config.yaml
num_hidden_layers: 11
num_attention_heads: 2
qk_norm: false
attn_scale: 0.125
bias: "all"
tie_word_embeddings: true
init_std_up: 0.0442
init_std_down: 0.00944
max_grad_norm: 1.0
final_lr_fraction: 0.03
batch_tokens: 32768
max_steps: 4896
Each number is 500 + 40 x the weight over its row's rms, rounded and kept within 0 to 999. Layers, rows and columns count from 0. Numbers have three digits each. The size before them is the row's rms in percent of the matrix's.

# layer 8 attention output, 128x128, rms 0.184, rows 0-108, columns 0-127
097:479491503541466516520446538514446505497501496493483471554485402538477555463486520540491507483499459419516487519527491470492476494537478557539545477511465541478523548520504515519504473513492541452477491497489479484437490501517530557573562471562547431514423455377558492479560562385472574533489524559585549483513485482532490517417521533559559553578550489477517539516549497518531544492500
095:469492557502462485499441426504523517506494474514525491483524528470464523516470464496497471522488475500466523506514492472477560519476523506489485473470472473479486517524504522497464484510462527485473472546507591407504501498505489452454441514581416513433469551451489556549409610589421474472498360452412480545506481536430521445531483525489562499526536473502517528504476485545471439432452
100:488522471477530479579481491497483514477542461511533466541513534501517482521476528474559485456441506464535491476478443526523500492517503510426501505540521497472494504496501508438487506472496479497406532512559529453535497476552551466480517496399505598449493474450462544476423502553481583466367550452528503573490473498568540437472409552574503519532456560447471507452486517547481559513544
084:494432522485489459462521524542499517488498477469478543434483432506486486585518447471516481492460515455510501445538455573498513473514474509448457508484550551499519510536447547466508457475487433468477550530455527473527470510444495446454498460462485531476588575425495474428515504567440575464456570536557548455460519499419481435532510417556491490553526498491602474474496452467524525484462
104:541472440479524489504530472493462516506521435569497486519528488475540548484458477516470480484500531455491469526482477470549532460494486499534498510510513514533520548523587541507450573504478484450557503444514565499526417564556506534455524502618441450489552428479438519476532502562541499584476496457505489522464429481538416453394538474485507538472433426556507463458468472460507469514446
101:517519537484490524533456551511455470531495524533519539504465494444524475476558470499526502493492479488449493535505561448474492468519515491477433572437523505506499432526484489472456510481496459558553498519534509556523495419532413545633558528556532460472483502558485514398531551527521529502486542474558540541500545533555503538574435457488528428431527438513512500416489505521484576472447
097:513455553495460518455507523467531488475483514462468516468481502520539520500519553494451532496421465500558462504518584503461484511496525474528543526512540535494528489490486521542503504470519478503559532468496500395586622492479453473510498559598526491551558491590522497478438498469449554396492503583521489479505502505463569397481513479492505553471526466488522583595513479512512557492489
099:540525505527485489431500481563466484562501481496417533529478510506502474495492504501450440448527512455435537469483569496528495505494482463463478557514482512555520490451527491536513536553433510502498484539509485442471514573552547513518498480545461503475372559528609510513544432488470529492513499502448434525463456485500517542462494505557525491496529438603505570463499471460590505574591
096:439497475483552493546524517499521454464516480527532518494480541534504462517503520527503516521517483491504500482492471477477472523456483493458499515503529469433460508547523490452512508486456493477530491520493527463447542452390514476508496525435551516476522520515568349543554453510526528588501411419511480563481482515398502498523559551510542529485441477419522428525535581479586471497417
105:518480537484483465456491528483521473480519457483476484496512476505461507492459538486522510528490545471519518446525523490473527531492549534496499490481493529467528477465552514532482455540536486546439483505443451522454487461538535529584557420442504466526563511454476591584551534543480540497533453484568620457516493487536529538516492533451572382473525569527419469572451533532554429453524
100:550515510473513464517562524579479500495550519466464500490502515481473546536509466509497516485528519507454498484459513501490467478500502508486477524474561523474491485498520505520505501472507574531415438457490462587518519497444453458551530517570506500498518537626481488613464451524495440536557515494519487530503504363461481437438408503449487485515444502493437506575463560554469478573451
083:466502550470460502483488522479521463544495482506488519479468477483475535522511498510554549473463545527553507514448524492500492493479521499514489483490443512498579545470468508532496516485497488559505521419562513490566602480461439475485498527548481471507476468512476481441468421461457487516483490484571450417470533487467419497493477512389605502378548473494469515496492412415543482520605
097:593462477452513524472471507465515430530487549516501441469504504491529502493506452472543516534453519548428474523448508484497502502497500436403616493528479491501478510512519445520511492526475493448493504504594479571421501522446482530608471509525566492563504527550480487499498422549420473438481458563615519522489563510502492511538524489487544533511509498563465531516441455489521481456469
087:497487485477459496482529540529523468522466470481457455512503504536526441460486500476493522494494471451495529544509490476490524519458449509537524479489562508498476447545557495495481547460542489514397568514553572487577505435449516478408534435458498490495484453564528415476547492470463557575418486457504526540539435468526490554496507507433473431508440569505520530541519426384482521506441
109:478474516460483486462537492437515470532477528504530458494517511487519415484491476511510468512505450502517470524485502529495525514496472515489517501469490505495479509468468432477456525495451510433509531446456408430479499473557412576548404500466476518455479412604501531495409541460488515449403529495502572429520433501532454481533589506509531483511465517452611503579471493541488489490508
104:466446488550491447497555506579509518433467434481511555506493542494535473529504461494555542484496472512529501514511510512567490492559489481524525515517466513495481492421477549456551511529451527473460556532509505552555575571552515494487452494517492490551451489501513442535433461469586575510517500437591538465586516530503507482538536394555485437541561544534464420519492520523452456458531
095:520527496456502510498475551488567539478519466489524469486462554480436499515572458568482525478450512458541490474501501527513517491505482450489475526474493528518516448521487472518465449530532487449492410479528529490487468463496527547581499581494556532595492439489407528486439484483555443438421470468464533506463478504503499566474412557530579562560502572551533440480512501495391501526499
102:467548527499553467519505487459471479538526520498516476480479529482509506484473536482476551508475562519449569520503502523465486514477467487471456485549452505524506504466510545463510491521489492458460465497498416487519537530542587558468464510586478466432470524510466510529575530494507584475514647518503488480516501566493502486500491492430485516524488538450449420371560415494508454574408
106:460500524492519470484473480526461470469486517515489545558456521493493488509520515463429524534474507506515442483494526505495503555484463468457553459489473568537466448491501478499475431444461512498469431560520488600518437465470569536371487456462545472461520497460541440550479575500581541501473559450467493508472402458471472480448491434550457492524437493555486462556512445541437484558500
101:464516442447486454479476518515544526552515485477474477524544515530537495477481474428488471477574506502518489523472480524520524577472471467489527470470552493531514550479475498504494504527510462504530507505491543600491532563456497591533447523524518476428484491547474534522466575495527577539498452447534487566571600491502549414456512561506461497518528522461449594489511493462550586451606
083:482464480547526488539536541505458538463422457545487524460530460448529505482482467538456484493434522511470500461510456495557496528476498431509546520479540522466499428519465488467549456533541488445441456507478554557514512496524469499536463582453425527473442518483455407465504396557486491475477507553589498462502425486524544463441510471564579432516520567495476583493476495557509501478532
120:547505481519528461499468490505489519543496508496492494462516537517479509516523519556491492525476516477527518513516527501515475472493528482507504524464498489532484477516505442489547454514531514478428496498489570526492491476530494508463444531461511588487502539535454610526614426468478545488476389592439426503543512412569509490553441482448361579491522514516493463475609525513527510542527
105:523473421543485492503547442513488519486502477478459548497490478492446509539521434505468505514499506514485491474522518512493480558533480501493538492526491517501528508535464512535472527490514497549453483444454505494491565412490446468459510573425481501526378571518439556498452553402502468419505556500529517485483521484453465497487543455535514543465423450478483461524616573528567444428426
108:481491535459484477447464493491535533451517522540488482515474551484478490478480499499500555440490480498520437554518557483456485476483546455541507439485496505520478444491483457505526504438440501582522516424446603532430472509492504436451480434542485410458623486461448446513490554459548455480560578531502523526566470508522510555426486544522514452469428503494544477488515534477532495567534
109:512540532473482497512503478510461492521549522441471445512495468495478485554466508526533480494493480516486475550479489524505512531523492461430552496472552483534533492518492487534522489544482467580414527466527430496552433463546580493465486425469512513565501491467493472417497460475514520385522498577498436482456518485487522494484448479497561523576611450533423501425476569543503428477410
078:531500522519524542548489499520402490569453535540449500472489476442530521513557594512520446464590552486462460562536514501484485498510474530573478463535501390451459493515511478503498510558473453479540551448510570480530456492507484498492454488527575522511493457479476551527566476454520553473538546495541422473534551503496543439500513545451490428553467479556533507529462527497583421491497
100:532575499528506514485479501521510572486479486476447527439489481455473528494467447507530526527507558509487475516536552534532484535553444561524464480477468513504496475462522508471489483430514488504475559505454507473524522502539462534549510413550459465501481470499415520439612439568612424549460524477485518459522475474434497455514516532567549438524442538469489558448556534475482507593555
098:530552563497507503477556489470465552502536494478494427545520517508511532520541480440483496581466517523515487497469522547474461493497477498492502545461440525505481508516515543474528551535520498508501520584540578512510472451538438503506451592459519500480498528492518475388568503512431527535570524492426455380459471517544497432472474460499519470472520506534532434564434516465450466520615
093:502498510455521525541491533503479511483530532510534443519506433525515574532546474526506523475485537550501512535511473503538506518480537484538473495505543446484453552466510564454566497476528465534489486465501540568445517501469539547499530567504536428518524531440516504390502557481473539493485428501480509510501460511445530484496540482494469495542545463477507542460441639454487311476505
091:488450452519508481503425502478556529540428511500482500474495525465508521537508452454460498573477509462494461475455468482513521519476458468526556543474535476483464432475506517485522514527510494506548506475516487498452528513504538548458481454502529525489481563444603534455425524604490388492552530437428508475437542539453452545515442491531533551560447486517519538571588540538482444486576
099:553505518457461500450462525498497516493562553521545530492544500480551575548533530518473558452498542489499463518465472529484476529528451550489479519507547523496505553495472581477535542459473503487544507513494467543452468449467521481465447528464463515539505444475562471527535466495506490476485413468584504486494476371539539461487497429544469462486627493517492483541540447492394446588478
113:447457544486448486485509533464469474500530484521508545487480499521495520454520487467540504517511525506476511506512481498485493528555497463455482479536498504548566491511460456480509568501546515509494479429494417485523502492560469574496421486602534501565496582507523551574521484575530440469386427451511440510470475553519450520479525495541448441475575433401514414526489557463527526530474
094:489536470520419580493496476499426493496487500521506468489501453473551522463462504536566475559505517477451564493525505507518517488477494491483497429527535481463458543490527476479478514518495514429521551496453451537530489422514489408599514479605502532486481536421439471570551505517537592472575471536500517468497513515526454523518472518468468461578435550502518532564552454514421494527423
093:535480491525503471489483452491495508565453557537516447478536455441479536438480500448495487531563532475480527510488481451522434482493517539542513507542491524522507498500545514501519482547523495452536531457473563496492553534456466453468538511465537592537516468503474455556539551605457547488583459491523560528519411556593504495478431496532517448463485467473640501505461473511485413546500
111:474463518483539503473516476471447494547475520512493493545496491516478483473461486436556522498531489487523526478477504494473522497516524489520482483501478552576485521543469510466465471510526526477578480411568502478373434536449494447549478511563472504527455447491446519430554501525541511526476474527433679505473518490448461488506486481526434517528570562536465510483476524569500396520485
106:482479467516473567492502522523513492494489535492552486475480585443492518549469463508505480459508483483502576563505473535519566559523495526515527511545513492508493513506514462510543533484532495514503490541470513538476449460490516508478450519584522418552428524555467590521448548510486439529477490494495404490544469418571489526575606503451494498552505598486486421438406496496423500511476
092:501464497503498494514513480501509503508532473471531449511486481522501501488478510536493529528527478511514468530450571550514493439502537526494476463483517492512494492555528475491534515488524491519543375530568544475493531564556495584555419543534498418422463475480484441510568478455599469532449518457545553511492450480466517467440415418532471609427497459506463482511436569494499577487493
093:498442462457523495534510509508527503467501471529530527479522519567501447501546509483518532533541519505433521505545495534535554508488512495516521503504532533486492441518460526492508496532473506423619583446561498518492471509577517417517535486426425500508489471516514490593476414488513436431513469476507500469529518427437536613497492462520501534453416450473512424544469404485505481475467
107:468519554511485494515477518490512492491457551574487504493444567479542459475481478548508496504500490538458480527578498531464493527505523483481483491587484470521510516478546498474462505487449543559475476532493437514496493537585457478535467520441506565488503450405511524519480523466493488647481536432552499510540532449537430471576552466441487500508572482471507587480544598474549566554510
106:501549456480495503523469532499519461511471440478548532465519442484523504499580558450497493509481546450512478510515499525483494502492540510485522424447442438442501510489509501563495530575498535536519573563550511462514489501436535559520533571484555470477512408530579488560469544524479516554518424431481507481539439502604496590488469490452404482474494477474464553453556504537494464459547
115:486521516463487557482502513508511459478529511468489510512524483543520493536432464534485530503487494509535515505475507488442460467565553547537537532526536487438439533548466469505525493578494460488563454460511596542476471559513447500494452467436532578523363517545447509485477526567502485496552545408570483474481444514568490583475549490474518440531496535524455598474523533466474544477467
096:498487526491520498490501518519513512437507540443455480476531513473538502480542518512530509492466464552516522496529470510541530525464521454465494531491492455527450522571489504513547451470482518504581539545447485519534449558422552463575462418511534519454472490490453584480428539479497469507476412501536460417486472566425469509569491496453517529440486541541572413422507536539502520576592
104:485487487526509500532480490489526479476515537517486481421474506498513472557437451464536554465526517512505507427540518477524484478444479537526493505522500508525469529499496542532504485478485457528569561460475437456517524472468439596408437507520559510414496468508434467446549499542479416483523507453446551528399607533531532481515537440503425441505494485584470471544445487513478581485516
095:548444469498516530504505474503449453543487510472513509478542475497484508433528498495543452491508471509473488507553490504440523496472591475502507462541564456563504510486528466521502468502483478509479468382487481510539487454510511548492420464425452441531538606460515475563551525551497536507548567464483487466488477494529490476581456442515462533503566501417551506551523573401540422446537
105:439572500456480502521517476506533455584509475498525452473488454414471493499514482576516532578458470489497515525516461547514477454492484491504470489508454512477510484515467544459506475474478487498401543471476473512513495526520474557485551522505512536514558465615492532544447426536531482539570496464498569527557584541504528429441569525517518618478569490538522469506482471438544450559494
103:493510515450486501471489453447508486537541573498441507503522488525470485473498505516488497561504478546513482507537507546543450451559540512532471468465484553527477503474492511481525479529459504502557484504522514526483517493564536481434462470545503459566516507517511475553533615512482516514463516524513496438475592496476470382493502489487539537543538597433501585410502406556450451391438
085:481478493499521460507532501496445492541482560536524476424507547555561497496519518548475536481533476452439479522486499527450528496500488556558547532487528447531542522459525493530524538496547580548490582471569493564486468521546455452447536569411545480456537528537502460539528488453563463509507434535464482495484441546568524502447503553575584443456484500473501557527565421505451555496494
103:460531404518452487479507493478530495528571536538438488537469507532488506505527502507482466480581525571550475492485488511457535441521478576480523471531464502523491500554446513473515456485522546465445531534478458446502526469579506518495452473407477453523448523542494469484450559476505565507534478499428558503554514506490417530452494509433518524536476439522561520551479447606486552608531
098:548513529494503470484541493514509486495538457538507504538479522533496487468487502510473477489550512487516551557466534474483498513458493489566455498482508507526465473506476542502489504500498507577542498569491480527434537498426568527442557458457515496491567449526502573527580496547572496395459522401557470476396504546472529500592573567506483566562542443493448499495536537440491573533450
099:488563508466494478447485531538533494466460462458502509490501477524488515524496485466491478456475440507471540457489468554448485460479464469527551428485533509509473486486535482496487487468494497463432558556559565454572514582424393501502449453507510437492524494402473535540492507425481465521432496569549473474463506502487417464514419594464580507436533481489516481485483509429511442513452
107:539486523514496486483547527442492505501498527566491466496529463488523478511513505456490478452504510453576486463503538474485472547468532482486525489465472521483539532503473497498540488440548489429550478464527486518496491429450480478582524615449414541441551467464610506479418464434563454564564526559546537550501521472520461512521551549448503472516487478476418516528435539586513470555481
110:520535466531509515495461513549536504550494474541536509503489528452506511524511550541468543520473472483509465440471470416525478541512465431509476493510530494508555522492482502473500519446499531436476436456439501566440469504467498536493446522473526529429469515399489490425456578509535476503537525587485423572420543521508556433521559566464488467417498491461475423504568533555519535474568
093:493496527544498437496516578541473536484544496489525498502484550513435478473518553489504467544476544527504500507499480499570439471470549521535500516450467484519498492553499506476463474476499524453464488530457503486575475474515456453500591508558540480571532570551519518564491569538467469536534545443509519506403509485616470530492570560455505587500442425463448537525451533459455480513592
102:577497471501479529434494471541508495482470499534495499525494553474512486504476524558531478492504497515506463447475473526482492465502541543443522489475490485483528483490503554483516501502511486519522539551534545455460518511556467545535593524571389496544528429523444537522482550603501482513546490470574489548444466513547473512540439432465492537437552459463481482493595479653488553488565
092:459543504490499489498485451518481499457490519477516510488492490574439529555517472533512500526459484509571475491497462466449540482478473576451487535516531501454457483458541446488549540548548526515529500511477515566487578552554516460479543510548518518443557480594502478548482442452465504544509525489547475530493475519533586534536557582484480525479429505586572487561542639503432500459475
102:502446529483521458515515543452547453494510498500498555490496477500458544470557480484492501494542507486529537453508543465537538524507446516512527516550468501514531469551518523530548464453428552482514517422453566461501628558444495495521589467490505502522518522525465565489491525527378538474485552461523490548464497499539546528513505535489500528525439591497454463446392516405558535552489
091:480458488515551519554417450472574495531518457511439481500494504489529547540491519493572436532526475504484471502460483539479494457547526438513517485502490461499486469472462488504479524514549468519482418491406527492436583500523546464510548485515443440519500424507443525482505498517449520534538532496546399464403429497543456545471519500543474554542472582418509492542487427505470528554430
108:506488540514493484511511495528541539534522530501517503516472542476517513485482460530522483486564479489532476482516530427541442508508489531445481511447540470488539491490500481529520479517478490575425540438456554425460408572582552558487525536476541488571520453420473425450460465501466549464562490433415432528449497517500509448516462451509492535498534501411533517500507541546475557531386
105:480495509444523487518542507575486486509487503541486511480463480506464501518525399486510507422494485476566494503435485505550490482551491434552453502539495467505512504504516542509487510556468501396555481617377557472547476546468493521488516561520515492484461559483573455523519450443551535502515493463526538447448587474544529458493433495565486544509526573420503473538473521525517558482495
113:469500546503539527452465552496514504479512520467520522481543463513473497522549496516532516440508485466432489476501507451531498560519556497490472497528499448465502475536544502481455483502504511522522527520502483555448536510503468463529504452454545441586497579600510401518463484587569497489531503517465488442471489498507535461427585504452474514458567588473586410392533425469517529466503
113:534511510521493441493509497498532510508468502472547514547473533510509546530487563482520549504549496502523479472546463465519499504484465471509522516490471529477536498478468511451525516475524455503543553554483499471506533467516446359452487502534453426450431615485479540456487496524540439424498517473554517498500513470451470585424504586624419503526524520540472542508526464554563469573541
105:479459558486551533457487503525449464492495498521483438501501481499489425522496537536513481543529515498492506514541471477520482481490480488503486506481481474423489485486488519481476524448555482530540535532492529547521480513351488504485467402413478545538536581473521427544566527602490515523484502527490484483539520508575473506407513584482587553488465430552541541444475523573483510463443
102:545541449469523545484443572505477522462502472469510552515500522477514492523469484517490467522552473504511464515509544471509454493554471477462485494528480478519530551496482501521523511486484513437562565454558515509515521537458438558493484536568541545555493502429531519500561484486484549439487460554448586539476562521481454607540474437460578535488594581406534543521576543449485532535471
094:495412523537487489517482478501516526494496525473505543465565527546521517541473507494467454491536576488544502519482460551507497502476465456439513438496501506493508540522495503530490517516480484547491368423520431527553490511474448553564502525573455536499513458469515478493527544475517495421554376504512472485543449550476465467496465406524507494576400507532471516520477403473424503485546
098:460512479499550542518506506506556533458508532547499475570507484489478513493501561523505518554495541453461467482486529513462520516525466540490487495486537521519480459513471530515495550494491509451505484511532531457430586517516473482514477495500563514514476510451506408537537466356413494479519510494488551496469486521487423442496489519525471386447480443588438457393557521542411514414493
099:534483429529537518485541499469520480501549472529491541506517437488535480507472525522539433501522413491513472550538508515542456537487454516469538558461491536499491526491515488473473439506530496577508485492547514384452484505525528513520426577416522560517553518513462532409555546444478458519528478519471455544477453437543510454527539485541504564452489626558491549568527514469536453511533
096:493489531530527495525485527479527533517543560510540453548505484523487468496506499451554486484470521512562492474477492511489494538435438542517435499516556478448470480488548451501542494530482550480375443564439492513499429515446509489480446489458597492508504523467517455493367523465521461544587493571507438475416498538505523556554473531462501528527551469510532530495500412449541561482472
105:512485522547496541485546460469522423511553470483536534528504579553445517470436477488513486529467494447496465514497483495517485520463495476504475490489439482549541496498491522516515493474496521411414464465496509469529464504518492408523533524477521508480486537515487613459557522563530475588508454540510472573473557475470501529479590415527546602395557514567467541490552477515485471522447
111:548488559510477506494512524456489501469508542491472547513516475533475497529474488477479514522464461529462512537477524506486463461452473462491530514510544577495496520511534487481421518529455545399556516525431425500556566460525517454528562586495481528553574499440436462449489578511461507462529494443451485451500513435465535536399504525391509498504537549534564490462475562478447532450434
103:501503545454528486523551547492517494441506565504484532532539505511459519475485570501476484492492484485505526505495496489483510501480511444487511486500463519481504510477452470549503445480549494480566474448440384566531501591512530418487518478521543523448439556533474489485492359423364473521518482458502508547491526436471499442467479572493464517489572436487548471505516489541440456444484
092:490507543519575525460551523475468460482487435482506494491543503526520478494521535506495510497491487562487498503501478507538465495543427531458495496533513499549516518486468419515511463539522500537607434556473599517511506577469495435455446524445511478507566485487407486530423460595501504482462526493457516464588534492513564463531445483443475450478513476444475561509483477574599528455447
110:465422432476492574506492505470499580468452525472535521522529515458497492486502438504503463458488553520496462473501478421546450466476494510536477499509474515503514510509590480518500502555540493515564529475506532562479477540594480481507508481467529444441459492551488507533474547419410529515426511510463525475539493482505535515507462556387467466635509417436506471483456530517551451500470
095:505559540517508488495540423543487517530490466518510495507523546524503477459534513522507505517485513550472464409465500469478501472522552501544488531418565513539478563505521449496517496443486555572489476439500468439519492480537398522446558456447528536492482473482428549451541529478516541542574458500532524510583508522435418527535545507485569508573487490560529418556518449450482567532444
101:467519530484478503538501500446444518474522495511531475499496487486459459517499490545492552536533523497548488488513501496551522417449552498543520437482508521471538492463513501529484540478536517484513451543464462556432493515497402509423598464543537559511493390528525530543538556447450497559479465495443417460469597430559484531515470477589486449477475485428469559548436518454495477479473
094:524499474430500513543534496493515518475509543500497497512531479461525537548489519511516481525511461511505496500538481506453524455493446487498465456516476480468560514536509469499429484476496521516547434579404553455505414443513462521461596554491471432508632492568502495486491459454470497539461466556408525477498566570548466496485477531635485500522519516510480427519544486501559518496564
091:451583530582545489460511485480428524535474474470510489495449518484492499492463485493514448450503465516461434597501438486457514448495518479500540513509515579504468458506566517542541507508558553530528498480544487486534505442545545363453472512517484480456499545529482537492458571494505450458450509523533560508413484554496562527534493412489442478531430432501536449500524554458472483517541
099:477554519500524502515526474532512454510493506549475469482455501518524545470519455493454563466521570532476514543510466486496484474506462500523537547484487474486448521529487527552514455529547439486445531531561433468436500573483553493559576422515435584555554484495424503496452543417565558450545547522466511540488468451443489452461464520471445496523540545557403550549449477470552473507499
085:503484500528481562499551509534501476504501503474486508463546501500489535571510485525504542502550509512450523517486395554454511505456554457469521464478540475502559491445487447504443485535506477409474527455556496471520464506432483421416525498446548452584495518551511518462538573457551562499578515473503498466575507527464449430514515458524445543474512477573550435562528438547502470547554
079:512499467487472502485502570525475520468462512517493472494531491470420486462477479402463523539511449502487535542490546454527492479499428491415470551479521527491517535474571540483561497506512564477513491501532521563522605556541583559558582453471469547392459532554557538517437514497550482504533487522478584501513466467494470621522525475491521469465508466528456495501485538508439492470528
102:497493520494498453502442520538511505445517517511528512496517439464497460470460497490500489544535522489498518453507445531467520566492519487457487477519483508541499526480532488529551486507477465506485417592464481501455496466479494516452512517582490623438554440448568485545499521460480520400566534459485570474549527564485416569501597520531521451498495520515591485484555555496571509550428
113:482482508497527530562509517504474495530495471491509445486488443482556458535469537448483503491458489478527486480480522533491490563522502515477490492449489522474427455475479486516502509494492561536520539598565537589527506491567523506546491597487484533530520503563466481499509494540442531541513457568500471511510437603466438517554500603586518609483437468497475465560474565491502531599457
095:482470403555503468538499549487463488511503481496493474468540514480516493482525536536515502530492461580488422448509563489471455503471514508550451489464520559475521493500479510541504527518483442455408445486494433474463463473462532417542435508503461516396605474516495508491495453552488504468469496551589513446504497450571505464519405467488576506506477530501451531394508542529537502510445
088:486521552481554472443509506553487481511477493503556521505472550562495544509497535516460469427522520502493553449517516495495510512480498497546508545513488543499468462498549505474539509538436500559511457539552508464620508474526443481486517363482490610509481480512497559476517520484513514574514515541482512482428415520529474450538407546493501541485451496456474412521409557517515505414525
108:509538467498451441479540520518554512489530474490547489482500499478517533531482452479509517461489480482429509480543511444493549481485493534475472488465507492536448510490550527498437514518512528444457555487506525575541481473504436588480475423551512559433522408446555463464494470555441501528464486501525498490467483530461533595368586471468449563536487524541487544509505424510538416431488
109:470505533516519480466480522505489518510498487519453473508511498512525545495500481522488483478493493437510542484534454541519498487490536557495547524527489512529524429431495508475475526452463526477480548520476475494440447416471429581435606497503503514562418578411490516577531515509434548552444588553539530529477509500415634526511446551476503510426512501487473503540536465534465524526538
094:510481481461513504501505420499500503503464535504520597530522520532534485499491497466522474551475448526497563500448535493464449554448479574489486518496447465482492452443537540469531513532516496557494538499529494476408443453445449471527574478458463456445480511509478478452517426421511580484522523437481448585550563577463464504569501552564482481531516541515502493430447510439585472478506
101:511526442522503468519516561509456522504446523460514473525449518476517500489481530517459515519502537500493547514522541484527567488548493500512499517460514518476537469498541522504472522519486483502491437550482475475535477483469491553623501470439434447522499537487548533447456473477545411502506507448481539478485583560525515441546542509433379518488459507552562569497519495471439458535335
110:498526507544498506494501507509482539438494485441507470464461497561540508500474521494496498492531456517474491465513505558487515506430508490538494509460489481435502511524449561444447516510534521466451489487467586470487420568472496491468480505443517445437565481595484579547530511446466512479541504451491507517569562523413558527482457479456530426498560448468462548511557495480384548386488
116:461540458513447500471513409485483467469456544482550468558487491493498515523520464534512464511487505437509538479522531545459474496486492511505485566488493474497501545504422454497497499502485504506495533486475492496515531519513635461502527440501488539529494488425449502559470430459537455502411491551436535473496546557592456398396579482504538509505485463455453523541459506422447514450564
084:501516483483450504492470496468480457517491494445546509486559489472536547479540585458499445540491527578511517512515519516519534434522470534511578521551536533550489445405474544503475457480490528614534545499462495564482463519508486385510501505487564408467451482444526476467471525502513528481516460563546521435515544474477506538527443470506551542483596476450516580562472492491487486545442
099:562512501556497500526494494496484461511469540508488482512518566532462499518552528480524474475461457528515499502456523492461523480493485474515476489528444512478461502465490519540505538506548496473490547530567498454496461539515611575574555480481531525545449544592522453558534579533469400567451466586518503428487501477493578465494521439563573488493475442540470463566477533556601534501485
103:548535499518484471534444448452438508485493477511483481476497541496464517434463547475509560448514467514516493534465449493519502536515472546473501478505515535461477569476470485489513503490490453613475489483423543492521456531578506510539473463544499479486532559532513524507415439524567575516449490560511549570452465523485409498520490389427451472404450508534555583501527501523524486451486
086:459536505501488433487521483449509420516474541484452495495500510528549511468539536475469505548528483424488462445514530510506495507575488575444475495493584491510525518503494479481459508521496473509470415440463490420475516568496526569382551507561561501459482534493488486390470468463517458431518426515591509515508545511534542562516449488487560467452437542537498503507461543472476537557510
108:482481507486469519526515474540475517558515467524477494523501542468504515481471449476504500516550484522488527448465491521485554502457483560508529434531483456495527504539477474483541461519487493437505569573552506435469594547563482485438490464447581506483546509539474447420548563540620470465468463607529493496552505509562531444515475547437448490579473523452497484479525544476415456521541
100:496515526525528508552442530513537498497495516414519558464536477538491497499471492549528523455523540526472495530504551515506493484448505515460512497472485471584448468488505491489473560480583511533603557542502500418509464422511543487480457455529474524500391463429527416566540505513501575559415577479508520587492538500512580489532514484399497511520445534517528524489478542498508466542509
109:506490455514472453495532481476537491516464517521513500511498518467535484486481525488483529514583507529495521523464476465501448504521489499500502493514499477475484457510498504503504543454497463573445460511556401555498509505525429470557475462486479453563532461450454435495462589532506587442442513462459508507469596564500527503537513582480477564444425441536491468606610461478484445447569
100:467469451530453452514487477489439539525484470480507511482500491511485495510495528495511566492521509455531488516467517510519561541518532491475479513484496531518469502535528493499522473519470526491566478440437500486562470500587532493502525463439487396411494426476539524539457476524520569459461473516490523529471494447494409499564517658528578526449626512509475509531509426457565552520513
109:520476467532513511549482498531529456476492521487540475457497447508491530499448492503535482542486530496465480519480492443536512530481492512483490452477546544474566530527444497501511501456530506566439582596351510446463562491473513514513470549469477574484443515583495501556454470435566507503529581490513496531513434481498429516529485468520571557548567449504508507501473476465475405437556
095:493525440510570475463480417495517538538543493507533517486487473525501480440512470552516539467492510509539555492500507510494482490526489443563555440548520483490458547497472522515507507440498503503538498450530526526566532451505529463492418445504479529466431521511526516566516514427546462458531469477508425500485622551596577513431474435542542439526522513529588511418491497454508471564447
101:526514536486487573499517453500523540507512487448480571474466546469508454437526552489467507494476493490507506529485452500477508493495504470474511525532512526469554494487505488535491442481542496486458565533474501437446476550502451480515487457535518522561505440551494446427497438542585480501452537453396435533576435559512520536532525513437513427586497385431438470563521434556510475523499
111:482460495521515487476443451488515518487524465493491521546507496521540496476494456482467465464474502500497516484494466453525501505543471507481477522508504522500523493517518486526463475485463521478581409469546443433490468462516522543428432465512440509585582650484486518448555444430513511552469474451488501570597489514495561595491486566504553473413492502484448478556439449555532526489474
099:485507544475425541465486497477496457510479519483473504519449433500499476457513466508538493500521580507439472520445493485541504494485508448547461485553556507534518553454552520543488492417508473455525426451538464521557462581530467450519490517481503497547474488480496429536510514491544492478525496466520480580501522591504450565551398592585376495494519554533457559489444502456486506480513
096:515480549501490564514500511502522522508446487507522516494470464505519517451471532493475521479415482518510479488574504553552518450486488542520500450551493458522494478564506457488539484506500521574547459540498481472475541465489503470531524478455444529560524482552553532514581519490414423473530517511478560508446454555420501487440501578511422351450519502418516545460466486542458515585535
110:525484485461483505490516490454463467532541494508492528488490516517470497572453498472492490534461473533480443478511491486522520516532553492508482554513544445509456529517491523538481518501471488604528593522439483512579475545435485491444445612501467475511514497503571543548543498465461465490467566606508530517448500478566475500477536473485430533486431536591500417425449419502561533446530
095:506456493502496514521507488494528527514537503513519500531535499499548466511533459489514502532484550474496479527496463539503487527504502465590479506523516460466513505495467499530501442474508533518519539459605511453583459475460524539438580541471538436517445497507562539507469393482545546617493592551455491543547500441545535438529599562555499449510576472493489491524527567551430495445484
089:489499452485480464477522500534506506444541515493477539450471428498454464507516577493508481480469466487484478465479496469508506515571590460474515488518488465514532515467509524463508445500494440469547481572514419537441465515524605530520495466502533514469474526510398482471540489498486447527489576469473434547519588465439461478460462513439384536447502546448553511586465423467481497446522
103:522423523514470516505504531517506506519492405473514477493527483489427488474533506492495485502523515495497469514459519486495481473531511556469579515507495493496455524504468472508466557490502502488488496513594430487426525486509418437465555525523493531517576528408531538596397456569463517499531502523485425508480562404428440482489532396507517453527502474508548478404497539469491538530553
096:533539474530445516562484464498508460483444618507484508563532503552495443477514529486519484483487496510504524530538493548530505512541521483532508491491484487520476503560496528573498495499513474511495428550564612419559457456455500485546568481497530515482486566411420453584526501474451461477469518487491448528530457503505508542464592431517472495617528501505487503495528524472537567468569
097:503495519482515534530507483466482504449525518557485467469394520469440508501501526505538502462446520482512459451562538496476465543490496489527483469503475458510544487480519500472504507514482483458480536567505444503406522508583430462518448442535464592488529515550553556473461558505561603516477496521498512541449439495439601503542469364519488538445471485437477522476494487475458453472551